python train.py --n_layer=10 --norm_eps=1e-06 --rope_fraction=0.5 --init="uniform" --init_std_down=0.0 --grad_clip=0.5 --doc_mask=true --train_tokens=99370000
Each number is 200 + 40 x the weight over its row's rms, rounded and kept within 0 to 999. Layers, rows and columns count from 0. The size before them is the row's rms in percent of the matrix's.

# down: layer 6 MLP down (transposed), 256x64, rms 0.309, rows 161-255, columns 0-31
# up: layer 6 MLP up, 256x64, rms 0.295, rows 162-255, columns 0-31
down161,099,154,217,239,152,241,112,141,197,193,163,126,232,194,184,194,262,179,179,143,238,210,246,223,201,261,197,151,181,135,236,211,207
up162,095,222,162,222,177,227,199,205,238,176,208,137,169,197,210,259,199,238,70,171,213,175,120,199,273,166,220,214,214,159,184,287,216
down162,087,193,254,273,268,143,156,201,261,219,143,202,232,207,180,178,240,168,182,163,212,176,169,132,223,243,190,271,156,308,281,208,213
up163,081,256,197,138,240,239,132,225,166,252,145,208,207,172,197,252,222,236,118,272,238,270,130,218,164,169,238,226,218,157,202,241,219
down163,087,133,297,245,177,106,246,203,187,202,148,201,257,188,192,165,221,113,238,94,267,196,212,180,212,184,167,215,191,209,180,171,169
up164,094,151,161,147,273,216,236,307,183,222,150,213,189,229,238,243,165,240,216,129,193,276,174,200,237,147,217,220,217,192,247,187,162
down164,084,203,166,166,183,178,194,193,120,197,145,226,162,189,228,138,279,147,264,178,222,198,255,237,183,183,168,256,155,187,209,219,202
up165,106,91,117,233,189,240,206,212,206,168,221,264,222,229,196,201,139,256,242,209,234,251,137,262,149,193,268,144,202,227,239,220,187
down165,098,211,155,260,180,196,192,235,257,195,256,143,190,230,191,252,223,158,152,181,96,193,240,229,106,167,124,242,174,198,243,218,254
up166,097,192,197,244,223,237,155,235,270,174,264,179,187,138,199,177,174,214,226,216,247,249,129,224,178,219,265,94,240,185,221,201,220
down166,090,179,174,134,196,227,136,209,191,205,244,264,212,244,217,249,241,183,176,250,209,142,248,195,138,205,205,147,233,152,262,213,185
up167,098,184,130,169,203,276,139,206,247,194,191,254,216,167,164,223,198,173,153,200,179,191,245,146,226,110,212,214,178,255,281,191,231
down167,093,189,214,233,175,198,186,220,200,194,213,221,184,263,237,132,202,234,206,228,168,230,237,268,190,199,205,203,195,233,136,199,147
up168,089,155,164,201,225,225,112,241,238,243,156,278,175,208,183,224,239,169,219,149,213,178,178,149,158,224,198,216,174,258,274,269,188
down168,089,259,161,156,210,198,193,214,164,260,283,156,233,255,234,258,125,176,259,251,191,184,212,147,98,227,153,217,139,175,174,142,198
up169,098,170,211,210,280,142,149,215,236,163,171,184,184,193,229,217,187,193,215,227,175,198,111,148,232,254,156,233,220,319,207,177,220
down169,099,180,178,186,169,269,211,230,140,153,162,229,183,177,231,172,206,202,203,179,191,207,135,174,64,139,261,161,207,184,208,166,203
up170,105,215,170,173,178,207,192,238,138,154,179,251,148,133,141,246,138,219,164,224,208,188,243,194,258,178,185,208,224,248,225,207,282
down170,109,206,289,172,121,156,204,220,236,175,166,235,175,119,275,173,230,221,196,210,171,272,182,156,223,263,275,210,164,221,123,148,190
up171,097,155,212,169,230,246,235,260,273,168,271,108,185,261,191,173,153,193,239,176,248,235,157,235,225,222,226,154,193,202,235,175,188
down171,106,159,206,296,194,181,230,205,268,277,230,167,287,221,222,192,227,218,206,208,266,150,253,155,207,248,236,188,211,217,212,204,218
up172,093,201,228,205,239,184,173,174,200,159,130,213,167,124,164,177,171,204,234,207,211,222,199,260,265,140,162,205,174,203,261,249,166
down172,095,222,246,159,236,191,229,153,174,236,206,106,257,184,236,231,210,122,135,181,176,215,258,193,181,270,176,141,226,209,72,210,106
up173,087,212,92,141,197,222,179,173,205,176,214,175,185,235,199,186,217,206,240,175,131,249,181,270,237,196,183,158,230,211,198,230,203
down173,089,257,185,148,146,272,178,198,169,221,175,210,180,193,308,261,189,213,156,167,202,195,212,168,188,101,152,187,112,148,160,167,179
up174,123,240,194,237,209,218,174,243,265,130,223,254,154,212,149,227,112,245,205,127,187,242,160,173,229,141,205,200,219,267,294,209,216
down174,128,188,117,257,251,160,172,217,232,153,196,240,210,246,121,204,175,181,251,248,166,168,226,143,251,207,171,231,210,253,253,162,223
up175,106,197,187,301,211,168,175,154,189,195,147,205,194,201,170,230,246,215,242,226,189,129,182,209,192,170,197,189,287,174,155,235,141
down175,115,204,197,130,153,180,246,267,214,167,290,225,187,228,201,160,189,219,185,156,209,228,173,177,226,274,159,249,138,279,178,172,246
up176,098,258,180,183,163,194,239,294,226,176,300,161,183,249,192,220,179,213,239,195,222,263,174,253,176,185,192,167,164,228,204,227,171
down176,096,136,192,219,198,221,212,217,188,277,178,256,229,210,207,200,214,258,148,239,182,164,233,265,158,179,220,181,244,216,273,195,170
up177,100,189,219,182,254,250,201,268,191,254,299,236,193,232,172,266,185,160,142,232,137,187,141,227,171,191,251,232,220,216,240,159,217
down177,107,285,210,216,171,160,250,158,217,163,92,222,210,170,212,154,202,269,228,147,290,190,163,188,276,228,131,180,178,173,145,226,183
up178,101,208,143,228,138,173,268,273,241,212,213,139,137,226,199,211,169,212,160,216,184,185,191,260,237,264,153,182,205,265,206,230,233
down178,102,175,197,222,213,189,177,168,251,239,159,193,200,198,204,184,226,187,223,209,172,245,150,206,197,195,243,94,104,152,143,218,183
up179,102,206,178,244,167,220,210,229,312,211,214,200,238,243,194,178,181,175,211,178,171,203,276,216,211,259,144,126,242,198,173,194,123
down179,093,140,189,284,168,256,183,170,255,243,194,172,179,166,161,289,260,202,196,200,253,239,262,215,193,200,205,134,161,163,257,162,229
up180,095,225,193,164,254,212,216,210,178,200,228,181,203,143,150,209,172,187,187,209,123,126,172,258,257,161,235,191,222,182,177,207,252
down180,090,183,176,163,239,187,165,253,233,233,210,240,248,221,187,149,158,182,198,197,160,161,208,159,221,274,273,133,265,198,252,254,202
up181,082,238,225,219,205,168,182,258,218,212,153,266,217,145,168,144,239,217,171,182,270,169,175,269,197,236,156,205,227,237,259,252,205
down181,088,270,135,140,201,213,256,189,200,207,228,100,157,265,259,220,216,172,250,169,138,231,172,208,186,227,191,194,150,147,176,142,166
up182,088,193,230,149,227,233,117,205,223,230,224,223,205,215,174,239,163,182,209,196,211,257,221,135,189,191,289,196,149,256,202,148,222
down182,090,202,206,243,161,251,193,218,222,187,177,205,166,173,159,192,218,204,191,162,250,147,216,131,133,260,213,189,200,190,133,120,178
up183,092,165,172,181,222,222,233,120,176,194,183,262,182,216,133,225,138,120,255,274,216,257,247,225,166,153,210,146,229,209,199,177,249
down183,094,187,224,285,190,185,183,144,220,204,165,202,176,211,192,149,256,201,142,206,223,181,272,247,172,249,187,197,251,229,238,200,295
up184,105,171,136,247,210,159,145,149,162,181,189,216,157,154,217,147,197,220,181,177,176,220,228,250,209,215,277,157,355,253,226,186,212
down184,103,247,149,210,212,267,184,214,196,275,176,208,173,121,266,220,217,290,241,190,173,163,227,226,211,151,162,181,235,101,208,149,225
up185,092,202,192,235,186,168,241,184,120,227,241,189,176,202,208,286,115,138,150,245,193,200,195,201,233,253,183,135,175,241,174,156,224
down185,079,87,271,226,186,202,225,154,215,202,180,163,234,256,179,156,203,248,212,158,228,183,202,146,231,240,218,159,210,241,240,165,261
up186,094,85,224,228,180,224,224,189,217,147,234,141,210,224,177,216,165,204,107,170,186,129,190,284,200,220,215,212,216,197,181,249,154
down186,089,175,275,223,153,214,187,148,209,191,222,212,150,253,267,224,181,225,240,190,241,200,294,155,195,231,211,213,154,166,160,205,137
up187,091,199,139,173,275,187,188,175,198,196,85,228,134,139,143,206,180,165,223,212,169,125,153,168,209,224,216,168,223,170,208,221,231
down187,095,198,196,198,179,227,206,240,172,243,138,310,165,239,225,180,219,230,201,230,180,166,139,203,137,188,231,168,183,236,295,271,243
up188,090,186,211,226,178,251,183,211,228,252,183,236,209,172,223,246,197,180,128,188,192,184,242,220,118,193,249,208,165,160,280,194,224
down188,082,244,165,226,220,239,232,160,193,140,209,244,227,182,205,203,251,232,285,192,202,211,207,233,190,146,223,209,177,153,116,142,170
up189,115,224,218,263,229,196,158,196,152,148,253,153,171,167,235,248,161,114,185,263,192,198,195,244,182,212,145,215,204,290,231,150,185
down189,118,201,187,257,201,194,199,203,169,180,273,192,178,184,225,266,179,177,196,291,172,188,212,240,136,159,187,311,227,247,199,116,195
up190,106,163,135,181,212,168,191,272,198,149,236,197,216,213,210,249,173,213,237,236,152,174,275,147,165,219,184,160,187,241,213,282,202
down190,096,198,199,195,204,192,238,175,215,149,187,173,234,163,242,168,240,179,215,132,275,191,212,236,280,179,153,181,192,160,185,114,259
up191,099,209,161,216,220,185,210,199,252,217,204,215,167,272,172,277,201,235,145,221,118,225,286,259,243,197,236,221,159,223,236,263,187
down191,099,186,180,248,208,163,182,202,220,164,229,205,194,182,178,114,172,244,245,198,211,220,206,210,123,169,153,171,207,171,150,118,145
up192,106,153,180,200,220,221,206,177,222,206,212,150,122,165,206,268,236,165,205,186,236,238,258,189,192,103,231,129,244,158,183,295,174
down192,094,147,204,189,223,194,169,161,193,154,174,160,226,129,200,246,212,198,189,193,225,199,211,282,144,182,201,180,200,107,275,240,212
up193,087,257,227,222,161,287,208,187,199,240,111,279,121,164,211,227,163,226,130,163,160,240,147,243,249,149,154,206,172,194,225,266,143
down193,087,148,215,214,136,191,215,166,159,183,218,142,245,191,194,202,205,156,166,228,191,151,225,177,177,231,165,148,162,200,223,204,234
up194,099,228,149,217,205,185,154,251,178,99,174,125,138,194,307,194,149,154,215,140,182,231,204,242,197,186,231,156,247,229,223,247,212
down194,089,96,169,295,196,146,221,183,209,207,135,194,303,181,229,189,204,154,202,149,250,163,163,152,160,191,199,239,221,272,244,241,289
up195,101,257,142,207,273,176,173,219,188,265,162,220,154,133,157,185,166,209,158,182,169,290,171,205,211,179,165,244,244,228,205,202,233
down195,100,187,202,211,142,147,224,168,203,180,147,247,185,158,201,195,153,215,155,157,179,186,142,246,127,191,240,208,176,187,152,246,200
up196,082,138,199,220,242,240,182,160,185,235,181,266,171,180,162,278,195,237,188,146,218,173,260,258,150,237,254,178,170,186,245,192,141
down196,078,219,258,273,165,177,257,124,182,231,240,152,240,264,226,159,250,208,217,207,218,145,141,231,219,224,169,206,209,124,162,257,179
up197,090,110,225,203,211,219,212,151,202,202,204,207,198,265,205,168,219,248,182,172,210,243,102,250,229,186,267,213,265,227,225,170,236
down197,090,173,259,258,193,176,193,158,214,304,189,223,282,262,184,176,248,163,157,157,243,190,207,126,175,237,181,201,244,198,222,159,234
up198,096,138,193,225,203,255,149,185,184,240,165,242,212,252,201,215,197,162,264,177,137,213,177,200,162,143,277,201,168,202,280,236,189
down198,099,187,180,134,231,197,270,222,225,195,318,222,244,231,196,204,216,145,233,207,235,194,181,132,148,155,234,250,158,217,165,180,148
up199,101,153,242,230,201,233,189,180,176,221,212,267,151,239,210,201,168,147,233,164,110,192,217,205,206,119,177,165,228,265,255,155,215
down199,094,221,171,185,263,181,136,184,193,249,217,236,156,284,172,199,189,215,214,231,235,183,165,216,120,208,194,213,268,185,238,185,196
up200,094,143,196,182,223,109,247,240,240,160,241,216,163,201,191,195,199,136,248,121,215,266,198,203,208,157,198,160,249,209,184,172,240
down200,089,100,190,253,223,148,221,183,258,191,197,151,281,230,213,167,300,182,180,120,214,167,279,183,293,270,192,135,225,212,223,220,147
up201,091,166,203,260,194,206,168,196,154,224,156,171,226,224,191,224,202,209,173,206,191,117,198,265,248,73,223,211,290,174,181,181,157
down201,084,252,218,232,190,134,275,219,250,172,188,219,218,121,198,156,170,179,225,190,253,219,240,152,226,238,124,182,135,245,177,244,229
up202,108,228,163,152,243,207,257,323,220,140,306,223,227,190,150,209,169,180,200,207,191,218,185,249,157,198,212,160,182,313,225,161,221
down202,119,157,204,275,262,115,205,201,183,199,225,155,251,197,180,192,200,223,173,232,177,205,255,191,189,233,233,274,320,241,280,178,167
up203,080,148,196,254,242,229,190,197,162,212,259,124,201,205,158,204,243,120,187,205,222,189,124,239,222,190,200,216,196,235,179,172,179
down203,083,162,225,230,189,213,174,213,204,254,266,254,178,195,258,169,274,224,154,218,122,205,227,238,209,241,166,206,237,185,274,191,158
up204,119,196,177,220,219,225,168,203,237,153,249,195,212,135,215,225,192,200,121,171,170,162,149,280,185,174,230,116,287,189,238,259,174
down204,119,167,186,183,188,222,176,151,282,227,193,254,205,158,190,208,164,226,231,141,239,178,252,256,219,185,184,116,219,137,202,261,220
up205,107,206,162,216,302,256,171,218,185,184,269,234,124,141,147,226,251,155,180,228,138,235,187,210,189,138,225,73,258,230,241,163,149
down205,109,188,200,153,189,198,214,199,226,207,251,184,191,205,151,153,183,160,199,191,196,307,143,228,228,191,203,153,174,121,129,169,185
up206,096,190,151,131,232,174,152,225,170,163,240,185,245,253,188,225,134,171,239,249,154,295,173,252,177,153,265,181,178,249,236,222,160
down206,095,186,151,207,168,204,225,226,176,223,177,234,234,149,150,171,201,170,187,134,205,190,235,264,244,229,198,238,276,256,327,231,231
up207,106,228,191,237,257,201,208,161,221,151,232,227,220,213,213,276,203,194,160,167,204,170,180,189,177,155,236,193,235,166,168,268,133
down207,099,152,208,141,275,155,123,220,182,163,149,127,231,154,118,217,165,191,305,251,198,223,256,218,210,151,164,254,198,195,189,188,190
up208,101,214,169,169,197,230,163,180,205,163,218,202,253,186,160,215,252,162,212,186,189,212,203,211,218,200,216,251,180,184,231,276,171
down208,090,245,189,216,172,218,169,159,177,187,228,217,243,225,258,193,209,190,223,214,142,230,184,195,177,147,174,199,209,154,226,276,175
up209,075,189,216,154,264,216,225,177,211,162,262,156,240,202,215,234,205,140,218,217,244,234,197,237,133,203,257,166,206,245,167,133,145
down209,076,173,191,233,185,239,206,268,158,195,237,149,211,212,152,236,187,154,193,240,187,159,247,171,181,225,214,213,198,247,244,211,212
up210,088,214,193,227,202,217,130,238,208,241,173,166,174,148,175,216,174,220,120,177,170,189,253,196,268,207,207,272,203,200,249,299,180
down210,083,214,204,228,114,190,258,162,176,242,249,161,240,214,195,163,219,193,183,206,310,204,231,119,197,238,187,194,259,135,142,256,217
up211,120,201,207,211,231,209,159,208,255,145,199,237,187,156,208,185,160,158,200,130,209,262,175,122,226,162,254,239,221,203,257,204,185
down211,119,102,251,244,198,161,256,198,193,188,214,215,222,174,152,215,253,217,104,178,251,179,219,207,231,277,202,245,207,201,208,173,235
up212,104,121,233,251,186,209,161,223,245,142,215,271,223,185,178,257,208,219,207,181,102,209,135,215,172,162,242,201,135,191,268,212,196
down212,102,229,204,195,229,242,134,189,297,232,178,156,239,208,193,253,170,157,229,182,219,198,209,163,270,233,210,218,171,187,235,159,243
up213,098,177,216,250,182,291,169,240,232,192,195,247,175,248,201,170,188,172,260,160,103,188,237,172,236,180,222,189,214,259,200,166,160
down213,101,245,249,208,233,242,116,164,238,211,203,291,193,186,211,198,179,222,199,258,212,209,131,155,204,125,209,165,158,164,111,187,191
up214,096,248,208,198,123,210,133,209,160,194,131,304,150,208,227,201,182,231,205,189,140,148,201,186,161,198,172,218,236,211,166,233,155
down214,095,119,231,219,265,176,245,290,197,276,202,165,259,192,191,148,275,191,172,283,149,186,201,172,156,245,212,190,213,187,228,169,195
up215,098,179,219,177,225,229,181,282,231,178,241,139,224,211,157,284,234,105,259,181,202,255,171,162,221,230,167,169,204,242,224,205,245
down215,098,237,183,232,207,238,141,190,220,210,139,256,153,226,271,219,187,210,232,219,196,147,193,209,258,166,259,164,153,125,190,223,261
up216,103,244,176,132,240,237,175,190,190,180,283,199,166,243,221,250,194,170,210,215,159,255,156,216,105,162,236,183,176,246,221,201,112
down216,111,126,194,211,204,228,175,191,218,222,131,196,177,111,130,209,204,188,166,173,258,251,162,228,257,228,141,159,224,211,253,259,230
up217,109,184,176,239,169,226,200,201,196,154,226,205,188,206,230,165,141,261,198,195,241,224,157,181,209,105,194,91,232,269,290,210,191
down217,102,227,224,259,229,141,262,201,227,226,215,113,192,258,285,215,263,92,216,187,146,165,194,182,160,247,210,219,232,144,119,232,220
up218,100,231,125,214,225,198,154,197,219,235,247,191,178,199,177,241,161,138,268,227,117,225,160,143,205,250,175,153,145,261,283,190,221
down218,096,206,146,209,149,191,186,168,167,231,112,159,235,169,219,206,238,234,150,195,137,226,190,250,231,217,190,199,236,213,163,261,188
up219,098,228,137,173,287,154,227,246,252,154,188,193,156,189,235,211,161,173,275,186,157,252,172,221,213,223,182,185,183,224,200,288,196
down219,098,217,168,197,177,161,252,124,284,189,149,206,247,125,157,196,159,216,209,188,203,244,198,265,241,151,149,161,207,179,135,228,165
up220,104,212,193,255,218,248,202,198,230,209,217,202,130,166,296,216,130,170,240,171,185,241,138,194,252,167,198,203,164,197,202,136,182
down220,093,193,159,182,163,204,207,178,128,144,203,184,180,196,237,216,278,189,252,163,181,210,159,259,200,225,176,198,164,237,242,182,242
up221,103,192,113,201,180,222,183,190,146,232,209,217,230,193,158,227,126,174,126,274,163,166,115,133,261,188,192,206,243,196,203,271,131
down221,089,241,205,216,218,278,262,159,229,281,250,161,257,150,209,123,132,199,149,227,240,213,212,254,241,128,261,250,246,146,263,160,150
up222,090,213,225,192,301,200,216,192,161,194,304,160,131,245,237,196,223,189,130,229,179,157,172,229,192,191,129,198,230,242,172,232,173
down222,091,106,181,213,206,208,223,191,216,235,249,194,274,195,163,164,201,161,132,211,223,139,193,145,158,154,192,249,230,229,204,206,185
up223,097,189,225,151,230,152,147,235,234,174,246,232,218,308,159,254,204,154,167,216,168,172,163,174,221,167,236,196,150,203,233,237,226
down223,096,149,165,156,197,165,231,245,212,202,171,209,234,223,194,221,174,219,139,167,259,194,181,133,189,248,85,207,195,165,148,258,168
up224,097,249,192,203,235,200,185,208,199,207,197,237,245,214,203,261,193,147,290,223,188,205,220,221,194,161,210,156,205,234,244,188,233
down224,088,165,128,208,246,198,169,259,242,241,239,188,210,195,273,257,248,243,241,222,171,165,219,209,179,235,234,180,260,213,186,219,225
up225,097,153,149,242,241,171,122,236,223,236,257,227,197,141,131,217,174,241,206,246,210,270,195,251,172,204,177,299,203,211,212,129,227
down225,095,224,157,207,216,157,316,186,182,201,241,276,227,200,216,271,228,269,204,258,184,141,215,223,188,190,160,170,200,200,190,242,171
up226,085,221,187,183,198,184,215,156,215,133,228,125,181,181,142,219,207,186,220,152,147,246,190,272,188,228,257,131,244,171,221,280,230
down226,081,225,228,223,129,190,212,267,212,228,194,184,205,189,211,123,170,256,203,248,146,210,176,279,100,280,186,203,256,165,199,201,259
up227,099,189,104,191,284,161,188,195,255,165,262,141,181,215,172,174,219,138,188,175,131,197,194,148,198,201,209,124,226,205,214,167,175
down227,104,252,206,259,191,262,137,268,196,270,216,231,174,189,191,159,158,221,253,174,242,277,183,188,149,166,160,195,206,173,209,158,168
up228,085,205,198,132,218,218,174,205,155,265,156,251,112,94,190,227,155,189,203,130,206,213,147,297,215,153,215,223,239,152,197,215,206
down228,080,206,178,225,95,167,165,229,226,176,156,199,218,191,168,225,221,182,162,174,249,165,208,156,243,172,176,140,241,207,227,166,210
up229,113,222,204,282,225,239,179,165,217,157,156,295,226,214,139,155,168,274,245,232,246,174,163,197,199,192,172,196,262,195,237,263,215
down229,113,172,201,146,212,201,144,167,199,204,174,241,212,165,141,221,267,157,142,139,168,200,194,159,181,249,234,223,151,212,230,237,227
up230,104,131,97,210,258,241,167,247,243,210,247,205,173,238,129,183,137,180,238,239,215,215,172,201,167,205,202,168,211,185,272,210,196
down230,111,258,178,249,178,239,196,240,198,261,186,228,165,168,222,180,189,255,139,211,224,200,227,214,158,171,148,168,232,183,190,204,142
up231,091,274,192,197,238,185,185,249,227,190,258,229,213,292,130,206,143,202,187,194,188,200,167,213,259,242,209,159,177,172,206,204,229
down231,084,224,169,213,177,175,187,228,242,217,196,198,242,268,185,174,221,201,200,134,235,147,203,175,168,256,117,206,186,190,182,186,175
up232,104,187,177,236,198,259,209,185,200,174,160,232,182,167,219,208,155,176,127,223,229,223,217,233,227,154,204,229,155,227,188,218,175
down232,101,201,167,143,244,167,156,181,186,90,117,150,198,185,185,150,202,173,191,127,121,167,230,234,210,244,229,215,240,280,238,234,212
up233,114,179,203,266,233,235,175,250,233,210,238,291,204,112,183,143,184,188,154,203,190,227,178,178,157,195,164,116,248,222,235,221,194
down233,118,220,170,233,231,167,257,264,186,253,259,226,231,259,233,154,241,199,198,225,158,127,220,219,214,207,194,285,248,211,181,237,148
up234,098,200,171,217,247,250,142,150,133,145,234,195,235,239,127,226,220,252,182,239,202,209,238,237,174,163,222,194,197,174,168,173,216
down234,094,274,220,189,173,248,178,185,244,229,223,217,205,143,266,160,175,128,244,153,193,224,143,196,124,201,184,123,172,230,207,187,189
up235,092,189,194,201,203,196,155,228,162,256,78,258,174,186,219,201,211,216,186,189,200,222,197,191,261,168,199,216,240,189,239,238,241
down235,101,226,206,240,243,201,216,247,214,164,327,145,250,266,172,213,242,180,211,242,234,197,217,221,118,224,216,170,172,196,253,147,176
up236,114,168,174,235,301,278,167,258,237,225,225,214,199,194,197,183,177,151,218,216,204,252,166,112,212,145,202,247,246,208,191,208,174
down236,121,172,228,141,147,143,233,152,200,204,150,169,200,170,226,171,264,217,190,149,197,184,175,218,277,221,192,111,135,131,123,197,201
up237,130,122,135,196,256,196,216,203,160,159,166,209,229,149,202,318,188,196,138,184,206,263,188,212,205,103,220,168,147,191,238,170,168
down237,136,163,207,123,217,234,139,219,245,163,217,231,230,148,212,301,266,244,192,181,263,211,161,196,166,144,247,213,131,143,134,196,115
up238,089,148,167,231,163,223,192,216,149,200,180,191,204,228,150,304,192,210,186,216,179,200,215,164,246,128,144,185,184,225,250,243,163
down238,079,223,268,205,239,240,256,244,201,201,266,170,227,148,252,143,208,214,220,167,244,125,171,159,181,224,212,224,281,224,160,134,159
up239,115,180,169,238,298,195,199,214,245,96,198,189,249,201,213,225,114,183,238,213,182,210,208,238,159,223,218,201,217,267,224,220,163
down239,122,247,221,188,205,166,221,252,183,187,184,160,159,116,237,242,253,175,165,228,182,181,163,222,270,194,288,162,262,195,221,194,186
up240,125,156,185,276,250,237,109,215,266,200,168,198,127,173,230,277,229,175,137,204,190,221,175,201,237,166,219,192,229,192,157,212,161
down240,124,177,221,245,158,216,255,207,277,186,224,219,181,216,211,249,204,187,214,271,168,225,172,230,199,215,186,212,222,188,205,166,174
up241,094,192,149,143,208,144,226,291,249,215,251,241,210,206,244,260,218,191,262,255,152,242,154,291,162,217,177,139,223,182,284,257,154
down241,093,128,106,258,215,203,204,220,276,224,164,213,214,219,186,159,247,149,100,162,195,208,228,194,238,172,169,130,192,251,173,189,169
up242,095,251,225,228,207,270,175,266,240,148,248,171,195,181,206,181,144,176,265,262,173,216,157,216,189,264,178,205,241,259,242,126,213
down242,085,145,229,210,230,95,150,144,209,217,172,237,237,170,229,234,269,179,167,200,180,206,206,234,223,156,245,113,219,266,184,255,191
up243,102,223,197,247,256,223,151,225,187,129,237,243,173,179,211,169,132,138,180,216,200,149,225,164,107,182,185,189,229,256,263,156,182
down243,111,240,235,126,202,270,230,192,126,214,263,197,193,207,169,180,183,168,232,207,254,261,89,196,173,177,288,203,282,173,189,184,174
up244,107,246,187,252,223,203,245,184,226,164,153,245,177,223,207,192,166,171,177,157,205,208,177,281,262,177,164,176,245,179,203,252,116
down244,100,253,162,197,203,129,200,233,187,245,174,164,184,174,240,236,208,166,199,241,286,173,178,200,225,259,152,214,231,207,193,198,237
up245,124,198,208,218,292,218,109,223,208,200,200,237,190,224,204,289,226,173,238,179,160,211,152,246,210,160,325,148,184,254,170,270,184
down245,122,230,240,194,273,243,110,200,190,248,229,226,197,204,240,232,194,188,226,165,184,234,195,149,202,227,259,217,127,229,269,122,215
up246,085,222,224,219,231,229,179,206,262,226,144,247,152,95,230,203,215,192,214,211,182,192,205,253,174,222,214,195,243,177,241,207,184
down246,081,174,173,252,221,214,205,208,159,152,184,166,245,242,195,174,188,212,163,181,176,174,181,210,247,196,220,234,210,149,246,213,197
up247,120,218,138,285,249,261,115,250,232,207,246,284,160,167,174,202,143,206,255,265,221,237,177,155,175,193,212,133,196,281,239,203,254
down247,134,247,182,96,199,241,184,174,193,195,163,165,203,241,236,174,221,178,196,138,182,275,184,241,202,183,229,203,172,137,154,174,176
up248,085,205,123,272,181,181,165,172,258,218,167,219,227,176,181,268,142,172,140,246,163,198,212,207,120,218,154,219,213,192,210,126,179
down248,075,202,215,214,219,244,184,149,211,198,183,251,223,196,279,137,201,180,247,192,196,234,203,166,159,223,259,193,189,225,288,222,211
up249,094,201,242,231,199,245,201,198,230,200,224,232,247,199,261,175,189,163,219,166,140,242,155,177,202,159,232,223,241,259,197,214,143
down249,090,229,201,174,236,325,177,184,160,237,215,229,163,177,198,213,209,194,140,282,197,278,159,241,169,225,230,169,142,160,166,200,238
up250,093,189,199,189,197,247,144,217,226,240,96,264,264,183,137,219,163,211,206,253,171,255,112,220,210,196,249,181,216,253,255,201,136
down250,085,166,177,280,193,194,173,147,169,185,176,244,211,198,225,130,175,176,179,164,257,226,203,217,231,242,175,128,194,170,234,280,217
up251,083,216,271,195,236,221,200,261,219,121,229,214,210,174,201,164,163,202,232,171,196,260,198,219,180,256,252,175,150,291,235,167,239
down251,084,211,192,244,226,203,148,210,249,244,201,265,224,198,295,230,238,171,196,211,233,244,174,183,213,214,203,142,192,218,235,203,216
up252,082,276,143,144,210,202,192,253,160,129,182,170,194,184,225,233,147,159,211,189,212,175,197,214,200,189,240,172,265,153,162,149,167
down252,087,187,140,206,194,260,177,277,190,154,219,227,221,269,174,168,242,151,174,198,108,120,183,222,176,254,231,180,178,227,275,216,200
up253,107,210,130,250,250,233,162,184,172,229,229,210,203,294,163,288,145,188,182,218,150,217,228,177,176,152,278,229,199,209,255,182,187
down253,126,238,219,147,168,211,274,192,208,176,118,179,177,147,214,177,229,212,183,124,167,226,146,226,279,216,158,155,126,147,178,257,233
up254,087,183,234,210,180,162,251,268,147,232,184,142,182,194,216,202,128,234,207,127,186,268,236,263,151,224,198,189,213,170,225,224,154
down254,081,147,208,230,166,175,158,174,292,217,237,228,265,137,150,149,294,212,212,187,219,118,190,156,159,222,211,153,207,179,212,221,259
up255,096,219,171,243,176,269,125,192,216,215,188,199,213,166,231,244,141,208,224,216,218,252,282,159,250,157,193,222,192,171,276,194,196
down255,099,178,209,166,163,215,125,146,223,206,235,224,192,241,107,224,242,222,153,185,171,158,213,145,192,221,159,164,199,276,199,207,231